Weights of a small transformer language model: 26 layers, normalized queries and keys.
Each number is 128 + 24 x the weight over its row's rms, rounded and kept within 0 to 255. Layers, rows and columns count from 0. Numbers have three digits each. The size before them is the row's rms in percent of the matrix's.

# down: layer 9 MLP down (transposed), 320x128, rms 0.138, rows 178-212, columns 0-127
# gate: layer 9 MLP gate, 320x128, rms 0.157, rows 179-213, columns 0-127
# up: layer 9 MLP up, 320x128, rms 0.151, rows 179-213, columns 0-127
down178 097:167167132138111130157148130136148133136115107098109145149133131152088154125133122100102147154157097153092107117115092149153129118087141116115141152118110157155104108133154127154191152111146131129122104135081133176140131135154150134109118126114071146121143105122094121108213108127098138118111168149127089129188094141158128117128186121139157132127123121121142145128108129172105136111158
gate179 092:124157139174151160134150120102133127097126104100143140135136181152161166084059125178111116122127143128146147112140133137105156139161145072145106119104144127101134056116147117172134132149093123137131148125146112121112131114139143122130122123130154130116135126127108138138151171113134129045126179108109099102157104145107141144126129108119137114128133128079155168112123090100103154144138
up179 094:115132158123099159128131143179152105101122103109139127145118148088104131161128131136164062149154114148106110133131155177155149155157157095164126106143125173141175159100110146138071124134147142100099142124109067118119133123138089124113143132103167134117138138101134123170124100088085153164134113158106173126127121094103079134134106127137121130131118112150120106135141157132103104111132
down179 103:158147112114126156169146129124108122129135178125155186132137151082107143149117150101109125134168090142158141161137142127103116157138149130128057113167164132110107122110142123125147160156110143135105115136158094150108099123141134136148118156130108153139108122118149144103104140135221161050124132106121112139116127148142137115128170135164129125139149127098123138116094102095107112125139
gate180 106:147151080089141112123125095140133138145124117066105098138122118143122167171128154148102081155141139171122136113181158098103124115139102100127135090122108140118143124146115148150158142152115137155172141119153112154115112139176109166130135097136160148093087089102124077140151099137123120104101114125143152148109152108115147145169127126103162133107142179160143127144126147163127132089106
up180 105:123144149164139130138084135155135135099125137117059130110099148149117129120127112133120153111125132129182080118104129158127126110168134136108150112158113148137114153137123147081100123121113119109133150128145154132102149134116068111147114165122156118100178175118196113121120100165118088089165120108101119113162112151188153148151162133121116147154137096123100121142136171121120137144110
down180 102:134106142159138145133133124154120132103131079119109091120140092139128118137129128130115141113157121070059122132156164119123105146137161114109140160138136121069137144132141128139131121084125076132102106137105103140113114152120144106128151126109105160097133096085073097115128140138112127165153144146137176092121115189122118132057133142142112111117075148127131113102109156125155158137160
gate181 105:174121120164122161108122104138162126139174122144174150180109084166107128102089109148135088158143136128121129091090096138161130142152119129116111159087113116101127095121118154145111150122078129157144098143100119142077129161120146126122155087134144103141145146119124144108190143153130134131131134137082089138102152139152139147166134159112140138103137129125149112116137098100127175095108
up181 108:145161150125139143139170095130120120184110121117101106145111146181124125106153139140092141141138180170102139103130109110123128123103188131152108092146104153124117190119111130120090116108118124147120124112142164130146099110134118153109108149143130161134127115121155182103073101098121122100141120122148139107125140097098113090093138115139115122171102145066174144148111144139119107160139
down181 097:127134104135114127075145131150110115102120129167121154115116124111141116121129125120107124157119120091010130115108120089135150133111140109095155131120123115109148105091122140110138152113071196103145095124141110124121120124159133149156111124099144182161131132134113153135144095138112169138117140122144086110063116139139115148135140124151083146104118121146111089113125124136153130120101
gate182 107:141102156095132094139097092135115089133118158139148129137125081137139134170151131133099133158106153136112139154109110166169122141146096089118078120138152191149086105140138133128119126144091124152117101144090146114139184132147145153113165153121126094126146136143126143139124098157114099165173133122094134120141126130158131112075162074092130144099150109104103141133135140140124151160087
up182 106:121132111141130152095132116125130185136097119160105125108124178104113139093111126145158145118130095102134124093161134107083111120114138145116123148136119079058123147107109116129137133100134155144120122095139095152134086085123112138171083104102119158109095110103130154098145138118141158112102124122176134159108080150120087155120120121099125141147089147126156143140120100177159092100114
down182 096:122155122122148136137106136110140151135145075106117098102138183143128119114093097092136147116139121119020152130113140075113154126097153151144175161129116088147182122129131137135134106133114111125121141134141105126127062096093157118100159122101118150147160114130124152112149129107161151104135121118132140167146138148131155135143127127131123105179122146179148126113118128123142131094117
gate183 105:153097139128111104141138148117118090116145154101145138155094148147165132144134126132135101146152131110083098131093090149123135126122138146131092074123131121141148096137068103171156142134167104177142112144142103103166132164125091105103147097121132128125103109149140120102159121147151119129125096108133134111134101122101138129106137097106189085123158110124089151126058160107165124146150
up183 108:128121157096080118097128138107110132149100126126126128078128106138125164100163160161086071123098138099132157146080111138128131134104090132127118120148133132133126162075093118088119149170110106125139166129125105129109115155144138136076138159131149110125135111094113078150134127135124142103163149117173152148106145120170090157129112142165079147135102101124116140118182135105113112129113
down183 103:144142070115115136152162120149129142171103119163105156121121126135141132181144096143076124184099094098156129109171090125122106123198111115096104122130072104088113110127103139125168144177118127097154119114111103143132138149084114151126130130099135142148142124111129087136117125096118145147125149128136145111110115127117108124102160149143108129117087073141124098116132172102120116128126
gate184 086:164116126163096139125138116159147101155113095113120114123095124154142103088110141155158155140163130157133156149149144117119130136146112163171079158117134114141149091133075112118130165127143108112097112104123116124149108120094166135122121170099149124135156146149147081141140095123160160126078187136112146109105136106137119096129113183154119154160096091170110120146168102134112123141133
up184 093:102177102112128138131105124125091124125107128122158120121099159139083086097100156099181135121137109126123141099136176118095100109109176110178100139128159115146142117145112120136102136136156128137089148158144093110071168116104143089091113143117126124170145121163136106133128110163139119131124075147093142095115148123137171103122151114088174136133102144148114108154155116144142132141151
down184 095:151160095112133120116111139107101147109092134079128103125130160107100124137140102168161090114137195152113143120102166090166118092113156134126141114149101139087144086145127156132123110115131098139111169150136155102108139155050149104120146158158121136120169131126138109123127096130128130136107138155108147108120109086142126109116118111131144130110135187150095097155128182132112101115111
gate185 093:117125095156165109118135107168140129139143130086138143129135120128127137093129108110113100119128081166120124122111104147137124137106120094130094125150131126126124120137072069157146153125117159110118120093076125102126130111147147136113083100144152137132113118135149153126135166146123156137117165132153102136122149048099081135079151113190124131109076103107133099084105164103119138112126
up185 102:092108085126127126134121102123103163088098111135131121180130157126111131158116099118143173110105164109150103148168157129157115078126119116091108125120136140083120110139115092086088125149141114139157183165152123164119166149136144117126140141125135103127140161135086128132163146130126104116147155155126114092127135136151157130149134098112110079095087112105119177116102135177155125158126
down185 102:135110096112123098136144145138071120091142114148129097137128160135110108169123151139099129074163110111162111125121164112114129071080128115084160144148141124088131117124115114108116140126144148112108139108142138143119122129124144119136124050168070150136120122160089125134179112129109131094131119112112152074140157128173165117138123097132129123130136083126143145129098138149175131164124
gate186 106:130139121126131129140130107142164145178128113139117153154148085106098130124199134091146142099102135132128146150142110112142146067163098145122124108111110088104112127109098140180097147129113127130143167128138169153135110170149155132129117128120120125116138100143136124143148114138132075148116112169170092170091149133148149118084093116160153118082173094127146142170163119127121132150123
up186 105:119147130129155131121144139156109110148142152131129131089125067109118134113111127095090108160136105151157113150144108102130135151117111088125115132139128153158128161149081158073105110113115097135092119112093139113145124126137147120070150106125125161111121166155165115103101129117105097122123097115067094119164064114123094095162131161083158137104096121137141125165119125140114118158105
down186 104:090139142112134140103143148083132126126124143110134140135122077106159137112135155168156130134127132133197134108105081162130121122125132091079117166143146123142116171123159130103160133118113106115094117128109100141096140104111128113112091126122117134114110100148123103135115143138084140140119144146103109103081156135106186119130105110142099142173093155140093125089062135141077105126096
gate187 111:137124154107122108124124110112129134096136151136150122152136136146134112097123136087125109108156158108101131129172137163115131149130145151134110149184127084146120129104125083154134092127120151071132119107148081124122152154130133101074144155116082130174106070129112092138123159116119078134149126139106103132154069093144088120156158109127106154144120105139095107091108095127106127100150
up187 094:139103115057124140114140164138097105121137149164177115114166151153084162113158176139129128110096095127093117156140114129124121136119116124146107124104060126116150106119137137139103098132116146157114162126140092149136144099111161167153144144123143168128138122119141113127118171112129082126101112110120135144098104140121170119116123077132153134126077114134142130109134090092165138186124
down187 100:113119184113192139149104130109117151108133075111162147127090116125143100101122106083134097141146115116105122134065137104084121102149158094097178087108143112108147115099169127132119142123127136146099150127096160114127150115144161137135129136119140175156124138174128144108161141143106134139114138144171131126122125145123138135124082110084134107172106125132121119174118130147167099112159
gate188 096:143148121110116146178103133144153131115120118117094145148153114126102113136097170143078153141113129120127148138132114119103138124177090122122121113142089156080121145100166145152179139129141102063106109124168137173142108124142143145152149131125157153163138116143149106122086099154138045147139159146139113137133171166142109107155140106110135143078132140118125138141127078137133112114116
up188 093:139153156136091165133127098120109185140170102127157102081134128125127128124118113117151109135149108146113070131095142149160107162145123151129125123109150137146157121153122118098133107108098142122098144159125150172094139086155094107117124111109109096157129142114120164140179140119146159105088119131117130101090143138109148140166143126151163099153126089124164144096104125105095088093179
down188 098:181168141134172164074146132135129087106141163126152126115114091128120138081114127105115179136156098144140122120139151127090160143139123137127110115122086120125116124106137173121130154135102105110147134140118155095101160092140158151153118135132167144138152121105127134126150104079085145117135147142115100126190137177135139125141156089093124077143103148129145140149129130159162128095163
gate189 109:101093097118142159117127157102128132138163128112125074074117126144150131115168109135114118156103125129118169118074126134143136123097097126123093118108142094120135115129118115126092142152136165129104172164099135123142116131130096079147147157152146128126173108153115130120142134179118102121128095167169142091142121166151125078138139106107121110118159094088151105123073084131109149105147
up189 101:083031129131150174111131130125141124149112139123091143129116143127106121125091133123100125089101087155130139115102136158118183175147149095103142130151174150134102143149152114131095146148120134104095137127123140121134112118133126127124154085136126128097120139138137092141095094138133129108135120160118094076120072107116100083092111157136144147111141151125137110110118119131099102180144
down189 104:075078134146134139148154130109117133116131090090086084082117099106142141122152160105131135132129127122115116079101153119149130097138106138079138148092141130132126076115152129122124146149115176094141141115123139139126094107114137086143105122131171164124157147187116137095118151129095123133164127065154133144179110133095132088135111106113102146120126123139150095097113130130142146129164
gate190 088:164113121146132130104136144124130130124086137180094134136132110134138142100149127146114103112126185104154133092077108125067099133126118125124137123108101120139080101125146118137147098115133134068124111115113100140142147117113130120133128160143139111121208133132147103108108157122131116116160151113158132181108164107140199134116119145158124133105178145134127084113107115183105134104139
up190 093:158149133110079177101154124135141134122172105138105148119120123188151127144138123131127088144124160142141181126169149148106097134101123133089104134115128141099115109131116152117093130120166076104143123176152100137081145169134099137137099142087152126096116159121133134146101162129138098109166138087141127113125120139133129138141120132149100122183108106115100116097154127125151164157074
down190 097:131117108141118108129107081135138160117153150135118105144172115158159113127144112140095095111144150116128117150152100128115110146088134196097089133128115130136166128109128158149130090116135126122119107170120117127125160125127151080122110156184151094120085147105184122095099132101130144168109128115137094123152134124167145124106131161115114090149098115096149147153155120185155171101124
gate191 102:131159123123145106130117163147174144188166123076111143145118133124113084154096135171136156185112116153137161083132130156123073155127104132113106090135140142129128143144113112110102143149137100131157146131137130146139137142145127151165140126124134129142116167151087176103175142168118125131151135122069134120095137121135131153109150110091107159115170118133155129129147104105108087141085
up191 097:091146135100127148125147095149114121101176122131107128115125097106163086136063107120102152141133121147129118119091085163146166122147078160145128137134159126086132118127104113085149118060155121144121163115136100152104141113131114183134108156127136151118106123090115089134119127159100153125130119129178163128144166122116105145144110127104113122147152121138079178133134113087121131148119
down191 097:128104109134098107131165143155131145170111115115125159158131142134086159139111105185109088140158128130072129147180143113136138105093124145124151092144158143116100111125091075121125125118136066162123116118126121124162136092131152126114128165127151130131082109111129114120126137165176127192138143131102110153182135107164129147163165132145125143092166117145107141127131150140136108122123
gate192 100:094085115123115164131127152162129124112127137129127133135096171144147142132167125174155111127179170111156175118154084143111128076130132126175148171109151151123089130160121091156126149107116079095111099098115122155152147117136109125155150111125100103105148132098159132151120124143129086160147122134195127144152130154120123119134142111123092112116139148148110091132133110178105110124101
up192 093:111143108187143114097132185130092093106101168147135139109123126163119111122114120137130166136160148136172144143104116144135137083110162125115110121125090151084138109150106134141098118113106162170107154133154129141146135113122141104146142116073134152156108118152136103111091162121128163105084101119147131116161141131113139127185148136082120166161126157089090150113146105094152135108124
down192 101:165161131103157119130139127108141109137139125136133158104122102153137144164117136117055137123155116129158123132141130097158136141122108045127110107135112111132138135129167117130130109166110116161135108158122110120098098090123125129124129087148109128153104131135130121103129150127133100150096146173112099117131138066118153104089137101109109104089122088085124154091085188116089143135163
gate193 102:137101136099143108106137122072139152129062113152109156129130115129135153107146119154107113114125105103131150076153104138099111106126121141131117091109104133107164180126132154149140155134106173149160144097141180162133126149140135085147134125126133118139123090116114064085187104125110146116094134137145085128140133172136125115146134148118118123135145119108130174125124185146108173113133
up193 101:125130097114122113109112170159139108115138151089159166154137104149107127131130122139090117155172130125135151124117202131106133099180097134169116092117169138094158141145115158092115172119160131116153109119127139135087104123116117143143129143132121142142077126102131098122170129054124115074105143129138129141127149124111154100124120153149127108100136079144114170110118117130102114115095
down193 105:090116158142128131136156146097107117160130162139142137119120136110091130113120131109086159127110125106114140167116096123121141105135176108129095148129143119108175136143112135149112134109107068128170173111150141113111099139134083111105096166096162120096148096105173130174117095151153097117137159146119137128094113088130121147089144149133115133099146163140169103173154090120096132106151
gate194 099:124133103108105115130129131159133120148121131163130157154098088136098157140114127148151152098154148148121126135170127110096102139193111135142144093078107128145125125134127103166137141111109087142168122080160139164165140122102109123148142116157106121137117162139104070116132134134103119185123122080150144143130163146156112155107114125113085121151165152099140131160145182146089139141097
up194 099:128148149157115179160132127112171134120124123112136127148120069133155120115111133115091115097147125134131100155149136161142145128140149111081172118115130095134100140128123133192147174174139125132160117145110150139108133176126142136104147123195131118163099129190158160135132120090146141127136133127154088145098145116107105133151147132117158129142175131121109079113108120098147170128156
down194 106:111099116146137110126137172114107145107147123152106117091132156139146105127182255109111119135109110132228166101104139150140120179097138132096125127137103122121068120100159092110113130079126145122132147125110123155124152119122136144106097112116109126137104125113161124146137133114146125116141130123119114108152116111119126120147159128126134124129099133149120131137130122118141143130133
gate195 090:126081140129163090146116095092140137138115152127127132131103102115126135113094142067140155134176130138128130100138101088120119110125133093130133117128115154076089100126148130162082128124161094153135139092101137163128090100134131124117177129141124109113146135111123163130112096092127126146118162111119108110126118064125095179157138101117170182140143120071144157132111128122131146141098
up195 090:109096123137113085118129132121151150108137084167153147161126106098176109140125169132101155140138119136108096095127115091167120099153095165094146144147116117094096109149077100125129140153103073099147132147135147144113109162107108126159158125106138143112135123146113121077151111109150155167083166130158127134159100117146148156116122108129136165120119151127140094156100104151156168150119
down195 092:069160145073132120135112121144102105121102130133145141136118130099148172143144135104108135115129109108092144124109138129150156149075120167103150124121108139167126136130121083121148143074146153109136118154125156178155117094117115133147119125096095151128141145106142105158137127100118119054160144156118135117121147160114149113097108161097087096144134105174167084099113145129140167128137
gate196 092:162136144095102169100098074097131098101095116164148119148175070129112140133092139119138108128165139115128172124161152140129113111136124123126120150116160124168112124133124088129123138136081119142099143099146139113127151122147147150171165164166114134119132104111086100156131114121130103149108145107113100120154099143152160114124123126107161145132086139152144127124096176105162196138118
up196 094:110103135114128147126145070113129131111127158174166133135190069127097118135061140108098118123125141138119138153145149131101136127099129124100124143120145092151140124133141123117142157119080124161093147090138106110161132109114148119139168131138125092148143120151103107130170125081139075149112138090095150104137120164155148121124148130120187127086095163122124147093106148131145157133114
down196 082:124121145135135137131170159138119112109142099098141146114113143135161146145130238136139131101164108068224115159080096150133138122124134075131143108134117129141085161130165143130123106117144115138172133135139133137143109142139130150120135153138114138115131133115138155138132126128158088131149116155165163123131173139142149139126118155145128101148186130115142123128110111143143118134139
gate197 095:134122132127114132172139156131144104121127140133140170115127136124126175132118135156128147109140108131148113160089138106054140122157088104142132084149123137145116117109097138140151088176110108138102143142127111179172132115137125145131111114136111093098144078124133086132136137106148088098114158148158135153151134150121116107157121094118181106116147100094124157092169105125070135080132
up197 107:172115082140125182114112118122140114112142108129152103110140160131113129148135105099130121152107128153115153144135132162157089137120141141114132162135155122087168141092125117139129148139136098117138144129153131110139114102126124196157107128075150147147112158097102116160141127151143184145142113096106146076098130103112158132172128128147087118125098137150128128165066133130176091166144
down197 095:112118125140134146118153084153166138115151105126124160119124149133118134115130127130155101137127152163026137131179121122119093132123135098163142140140151132136211140092118155147137143137135087159139151125136117126136134118151150148140102124087127133144112147092138133125141101102103163091129110131169104120136100150104130161156158119136143093152142137094146138125104102146202116125150
gate198 094:132106153135111146128153108154165130139097117175124141106118132143143150117161130085143166098100104124114168116138152114104132178118078139160138132112135158171160117137135164098107135112113132103124134073121155126149139131161144135163111096080141122107132110106138103145148163093127131103118165122108090063155073178097111117110156131139127117169134110125140154093135151109127149140118
up198 111:125179099119152138097098101104132113134103137141103174123152169120110133156139147114161097127131107111149167113114130130150098114120117099160121115128066172137141089125136148140118110134114090114135143148128097158121207143114139156144105133111133161103115106144134145141147139096148112134158083137179132156146122107078171153148139124096141092115146180170130115125123150131139160129145
down198 112:095151102112130141152101152119125132100143155145151147138099171111116125146128103151105105084094136113151149111122085175143129073125150084137145133132158140120147100133134143164134100139087105128126096159107104144126155129093103121109138096173107198132145143168143148133109107151144157130104093125138153158153161130152160107150120111112134091127104133142111093120137177165105125089153
gate199 114:103143133154120125175129122096096147129161108131151129128158153132109146111142120107113119095158120115139119170117127131149081131163092148153090101168090157105134085146142093147121137146121157125157143098153100095156108187129137142150179130132123129153109146127151129153103137131135090125108071096133085136173135145122072111132141127152149129145127126141092103151098139161123097163090
up199 108:148163137127135146114160130098122113146116132089130160169153108135135119104122134088153155110104091165099121155133096098110140144119167125137185157152116090128096108093116131125132112136118092119118128125128127153070099086137126149098079111108109166112113137127131123133137123114148165157160163112110143132146078151096105140127087159114112140067124139115121122104155133141106069125167
down199 112:108120156133123105129110085143114145119115136121117123143135141145145193123126069103117100132157097130068092150107136123123104126107118080149145111127113123091152171118120156115127138116136095096116123151106114169142165128164136136128175123058134110123122079093094139115153115142078106138130146134102108107156112114116117093101158172091130166118146129101139125096150154125127128124091
gate200 091:130093121123119137128099155167089102116159148123132124104147143134081097112116131158182133150154147131082185163163101088117108118142134120136129087115112102097117091088126140149147166137156131134139153154178104162159154114109134142137151156090121118144137170119154121147145147128136157188103117152132146098140152151164132127130154122090147112172094121134131101126111131159164147133126
up200 104:140122107176140150084118099131131115175098117117073151121102100102153104108157146099171162115122134110120171143144085144123137144131174153145114122127101104140126137141144135122090132081132152089112135094119105166093094114144126153091095120140100139148147150136132154115114116219120134177108135122135116132105126112145108124066141150129101145105119115134126113131121148146120100107107
down200 104:111163113164134130152141154159141109171127147120128133124110103122173132145212160139137108128135159105125194140146123117150127123103174117093142118158121149117121142131136119102111164138096137116159108108152110143101100128085145103139119130170116126119119140138138150095100116121044105136113141158150176147130088121155088113117104130147091136117130156162135094171129135122135119126128
gate201 107:137167110109133133121107135101154141119112105145093154149121137115085145156122129113166098125152088142123131129128138148110101107172159117094154121126144184117145143137139104134141126127180123126112171157117163147171094121148113131133099132138128127221164132157100092116125121172135096143121087142161096143173092104136137058117111128139114120139146139129133137139142105160108130120146
up201 105:175107112162153133132134134144157126155119107171121116136118187098125121138132148163167155119161152112117122128131169133142104117108104132194104133105132115121144137083101156139082159180156113135153112133130135106111126127134133096119101098144112107102144144080099123160121083111110170113121124117132129106081194140134082148110093139133110116127136120071144129150127138156123130104139
down201 099:107142151129150088120124125138082104111118109097138082138116110148156151091109073088147142154169101134156074167135100126110119130194149158129104159138126078106147128125110124116108118147126155131126125152119166114138104140096168093085147113123106107125130121085099111110127169141109154110122148146135117128119127118146170129131120150133089147169085118089131107119097163159137137147136
gate202 094:133087148119150143106161126148091110143134119131126094106192116094109113151120106128152153121164093166169088099160132175125155124102164128126128163164131140129143136133113089111110162128112147118121148084138145137130139141142147088120130115101089047114139120120145153138130148137132148093137114123050099109117139126125098135116138083124137092158109142123102150164129143138105117146121
up202 090:094143129135128102153109137148129147099170158104153127104095111182139163132149143120122141152131102173107167123109123127132129130115119134141114067104169139146177137117105119136145110177124136119098138126136146117119107128122157118156182130079136127099113094135108116119121150152138131143103139080126114124146119144104129075117112092214142093145096108130095121138103113118170151138161
down202 099:119120149120145185132174142116117127103172091135126084103124114135131128121127179107142170113113150037077108134156127138161124176104099160126129160166137134103101122162174117142145129117121133125114120144122130110151113099158116126147169181134117123164159097158156132130138139109135126120131120112105111124092113167115094094134145149132165123102129106151162148142116137122133123154112
gate203 099:118116133132108113158129140138121129146165165132156154112138098161165114141074146122125107153116133130143126124162113142138154152132129122123107119078144159137157110120155089121118160117128101154185178124108080098174175154162139130131135152135125109159158154135130114133112124156135107084124134145070120065117085164093104100114126122137109142106141148085104152094124135128096156125146
up203 100:138156163119093110163130124123147125135133108152165117171153119127106114152141122144121063123117107113175103111132148144133133076115124087155126060126120156179120112119150073121076141126073073139157107152124129118127170151143118158137117134148144093109135144150102149155135097133121158134137132148146092118099125158085129133098136139141139139096153130100136108148100115092129144109143
down203 098:125136114114131115096120075120140122085106130136130138144108159108127109142157240136112115138139139096237141124110136145165151130162106164126113127126114134142124134133134162168145100137106131122094125134144148119096138148167101085118132134156110133158100143141132142147104136150136127130120079117142101144125137142110154106124114143105123146115133086123120110107152106110093155144132
gate204 106:157131110148094139140118123149111100131090116127128119104125127094111121091087119114076139179116137160130143155121082149120133126124101119130107109127102126064149122118170127125063122147162179095128140155120103142139142125123122116158132140096130080174144129118143130147084136098120113110136076111081111130128129155143169145087194116140102113110132135140136151142117093121137158115148
up204 097:132154095147083141147100140114096112149099188131117126171152095149068115082080114114128098110133153157127140140117083147157154158114168091126131138138123135089162174135153148090081156146141161118138145121147097109128119131122120134133118149140136128116093142114136057162113140078114166130131118136127130148150146134146160184100158125106130116115125136150131132133124147107137140141112
down204 098:162128066134097171126148109148116127135129153086132093101102109089123143135128096095092145098112110100109155143144121182157150094153124123130130177135137149103159133147132179147112125162145144096129138130110119114139141140142070160127107148156110144136123148141070131121150118123122143111174144124095135130162151129122172188123126135117140161117147137150125091158133145152149173144107
gate205 093:178083108134118121162104107125089073152126126112134159154097149138131127113130123153109115139132137161127115151142152104119102099153151110136092139139116107140153089104114133093151117110109103111182126120122128120082166160140123085100135153163126096160108112087129077108113121122127092124141149167156091077143175129110122117117120112151088121117120128112171147095106152174137120127136
up205 096:140135090108131141135186149114183159147137168105142109166148161154138122102102134145116163164119171183115114100128144105131104137123099084121122127112076134085140119126128159114128136121116125129130168097135118114089134136110136093110129149127127179116077126111112114099136146105135152094083134128132150160148152166133134094129114122172130105137114159123125165128075139158106123092106
down205 095:165107107126146149100136134099148146099104099106108122071124100142101142155140120165143118109132143098083094134080126113163129123169162116138136157152113121103086104171131122156139143131123095152136109141160129129101140055130127112067136100074110128137095103106122111142148118130104135128156126157126120104139153125131124114121134123178130117155163158142164123167135085150157139100144
gate206 100:151133116102131137143114153159096115137142137170121129101139127165088115150111155147091130107132138172117149097121093103142150131112117162099083123117114168135140149102141098145103133110114143156166114173139133087178131168143136119160150123121161155174119129128144132123092145200108077122104135125132102081116140164101143132155152154152105130159105141124150128099120136169148163128106
up206 107:115150175143133116115094116155120120142111133124106094090140116188133130162164124171115142145158125106069120099136148113104099119086157131147121148156107096134142101154126153108115137111082128146105128118120191149121107103138115142141116154100103102187100105118103138139144130130095096157124105122127094124134116117114091121130135133132080135116084141115154134129179149075108125092102
down206 114:155144112139112101130137075128131103112121140131104156113133126128120136129111074143105150130144115156026129118122123158150138116082133075132129132129107101143155161144121136082117135134118119132125128133148180113133137142152118120150123146043128140143155126117092173119152149153149096123120170174119124107132105129123151132126118152073143109089110120099128112123148128099164154131120
gate207 098:152171102119126098121106186115140110125103126152104138121095118129160169089135124110120164156160102124100164142149132121116133114168102122100154114115149072146096071169172163144105110109153148131134098127133127129102125076145126148157122133121122107161138138108121092122149137146087126139121151125107143187118178120117082117073165140117155136127161117129144125114137121133091125119139
up207 095:145154113100115144151148112106081143148139112112105137120135144145137100106117143148127182146110156129106107145136158104160118146126081124138100125159100096104105129137123125130138074157115148146165136133137140122100107130129138125153093119087098114065099151137131158097154117183121123146138132108126170137113142154142075121165095129136089148139139102127161123114139162101054119159091
down207 097:112149144121103068144129103125080150173137096124140131153149121166115115114126131137131128113104148162119110132119104121107119157129167111177109099124144152153123147138082157163125136121167158134148138131126119149156111162134165113133134158143180113139126164146083122122162121119157087137122131109113121091170091142186112125142114158157132161134175108102104148125158178116146091122099
gate208 109:120138130144100122136111150160139116166129129172141128122160109117123091098162147163149186150084143122092120134137098102155085136159173108157130133147090084124113126144152107134167166127125128170155084150140156122116125119136106141120145105117128107089139124138160130124150108147120109106140125155164088078116125127138130157112144136144098099109129079084129138159136178094130106102087
up208 094:142105110171117130155110161162102128103124153165093108113108095147135150128149140125111100125113171126109113093128148126127124131139133170123123140129143107154129123127101133090091161106149142175133109150125132135107101106136149136155144135148131111120165184083098094139095154153102141092142223117137145117097110116130069168136132117146130126137093130129166131154101120120111083103134
down208 100:126144135125091150113124107080149104158130114207136153121158126125153073131143156128142163121101127135092160136127098149121103149127142161142161120156152103131113126146136115156128108127154151125145135165124116139132130129100126118126103113120122087136151093110131148171119115073099121098185123133123140104127190175122123143085100111136169138104159126111067141113137102100121128147156
gate209 099:121104133115152114155097155129166102176147130132137131166158135163081116145102115164104140141111127105140108114129086154161109145107132128102125117137120134143066130098115146138135122093152127168156098131161176106083145160121150145148101129121124131145165107139121132109138085145127091181109088131193125111138146107168165170107123147149150109086142127139113104152160124130136131112123
up209 092:092141141143094132116162121111148110128167117113157126166146096082125173161119091178138139121094124147120144099080076167170143096064103155121123140110098072120105114138114135106118128099103163155151103146122126122130131113183134166105145095156144129144125124141145147106125112102144109142142131119099146095138094137118118140149123110170119085118144168126117139144109143116113106156146
down209 099:106109109081141102134085148132114130111099118075120116146101132101085109127155083193092166145134115170098146134157156110153129143136094107135127128147124113159180087140113140137176114090127130127137064144136089107149134141157103129152136127113127161114145145134121137145134132100101090132130130157163170100114124178115121115151096159140160117116137137164104115120122140134107101149127
gate210 093:140126152133104142180147110143119152126154108099122154135144122137105142114098100161113161163114151139155126145137103116074122106138111145142149121090088126146124130102143112120149110119155144132136182095144130112089128180153117093162130112117130125120156133111148107111150162112090129145135127110077118123145103165134146109139172159165083207162109108090141169107106132135118122140093
up210 093:108114135112106154131116134163110129152118098153140150078144165113125138139114126130129107086113116133136171113114129176176114158082141129133092132191126082091139092127152090152104099099128169140116101114142127131125117124122135144102103119054119097134117106156127159124105103083116121122136121155119137163079129139106128095099133126121120134119110148135105150155170118111115094181098
down210 090:125108143135133144165164107134142098144144138108121145145148136111126164143135148156113118159177108119079137141140139143108142134130089126125125168134132134160091141117118146093128134140096148162180150091106137128121154158146133132132134083145149166122127120111119128160168191124167106135186135139094108126089152136092095132135106155175128138155153094091134093111123081100099085131132
gate211 102:157136137109109168123104116106146129163146135108152140133151088116135116147053124078120163160136125144110155115132144134122163149148131104105137135125120148127135167163134159129127155104148161122118129116081130132107137133144135149141131122162104094143103121150157031143159153155138166167124119136133123135157144145144143135134102169138157093121157137135096132145098149103100187097118
up211 095:099112109165160097139123148131122132118124106092124108094112177092135136108187108140153070145119137120130125140139144127132107149107168131171117134123134136136151122109135147100126122160099143131156111118115093104137102120122133112133111134103135163130141100109126180101116085111130126083129128144084150130081099058093137131120140150140060156096127111108175154103134114131143080142111
down211 086:121151128093124132097096121125155105153122131086122122142137127105099137112160018139151117142107146156000162125143136132145096145122144114157119150145141103118167126114121134134139147110104158130118161097128111096118128122119101134135134134090144128142123140113104116144145149129123151148146123121106115130130125125132126116121100122119097177117118145149118135121133119139158140123167
gate212 093:130117075120160140165092125146097131140091152157132122128077108156132123123136131121101092118108090145135130133110184130137170099098162136111155118144134104145109125116137148108110130121109100155110155159151152137137126130151144125159098100108163108089100096136123118088130139122156153142149106160142113117108155158147142143120073083124122190149147138128126136081136184153077111107127
up212 092:119119109105120137131166109128106178143130125122157143160124118191173112141151111110132132145145112103137115087123099132125094163110090128094131123086129166144127112176108138163140121115124077109150135107085080136171134155132129132164155142147130119119130128164152146082166097122120141168168146127185132131152167095115146152140130112092103095126148128133105129112090139124105110149158
down212 091:094139110147124144112054123074126114134120158153114118169113162158158106114128088131116109109116149107068124114115133150097140117141157134122146149107105124131139129152133137124111176120110140093085124129153168102143121152145153118126156096124132154107116105149136101135114187166126125137160143143090129110134105149082147136164104107143141129171080091112129141127151168136160143112081
gate213 095:160107125118127120115160166126096162124163124140106137180118147143106098115135117153099076070109118140140140143103149121102123135156124164084116142142067098116108125100178128142102168091134109129131147171140142105135162148144127033141122117142145141092145105103142108149129127088107138138138138143104106123121154139115136111146135137152159113137107108113147150142103121166105104098146
up213 101:113147074095124099100169123133098118092169118149101169142106152073130135134127137142132122144143130140112161133123132139109113116129137134120166180113165153134130156131121158132162140132126148148118157140174101134128110158124137088102111144129142106134124104138124057114132108161125139159163158186133118131155138115106130083130096152138131109106108138194103163139118124192140109145134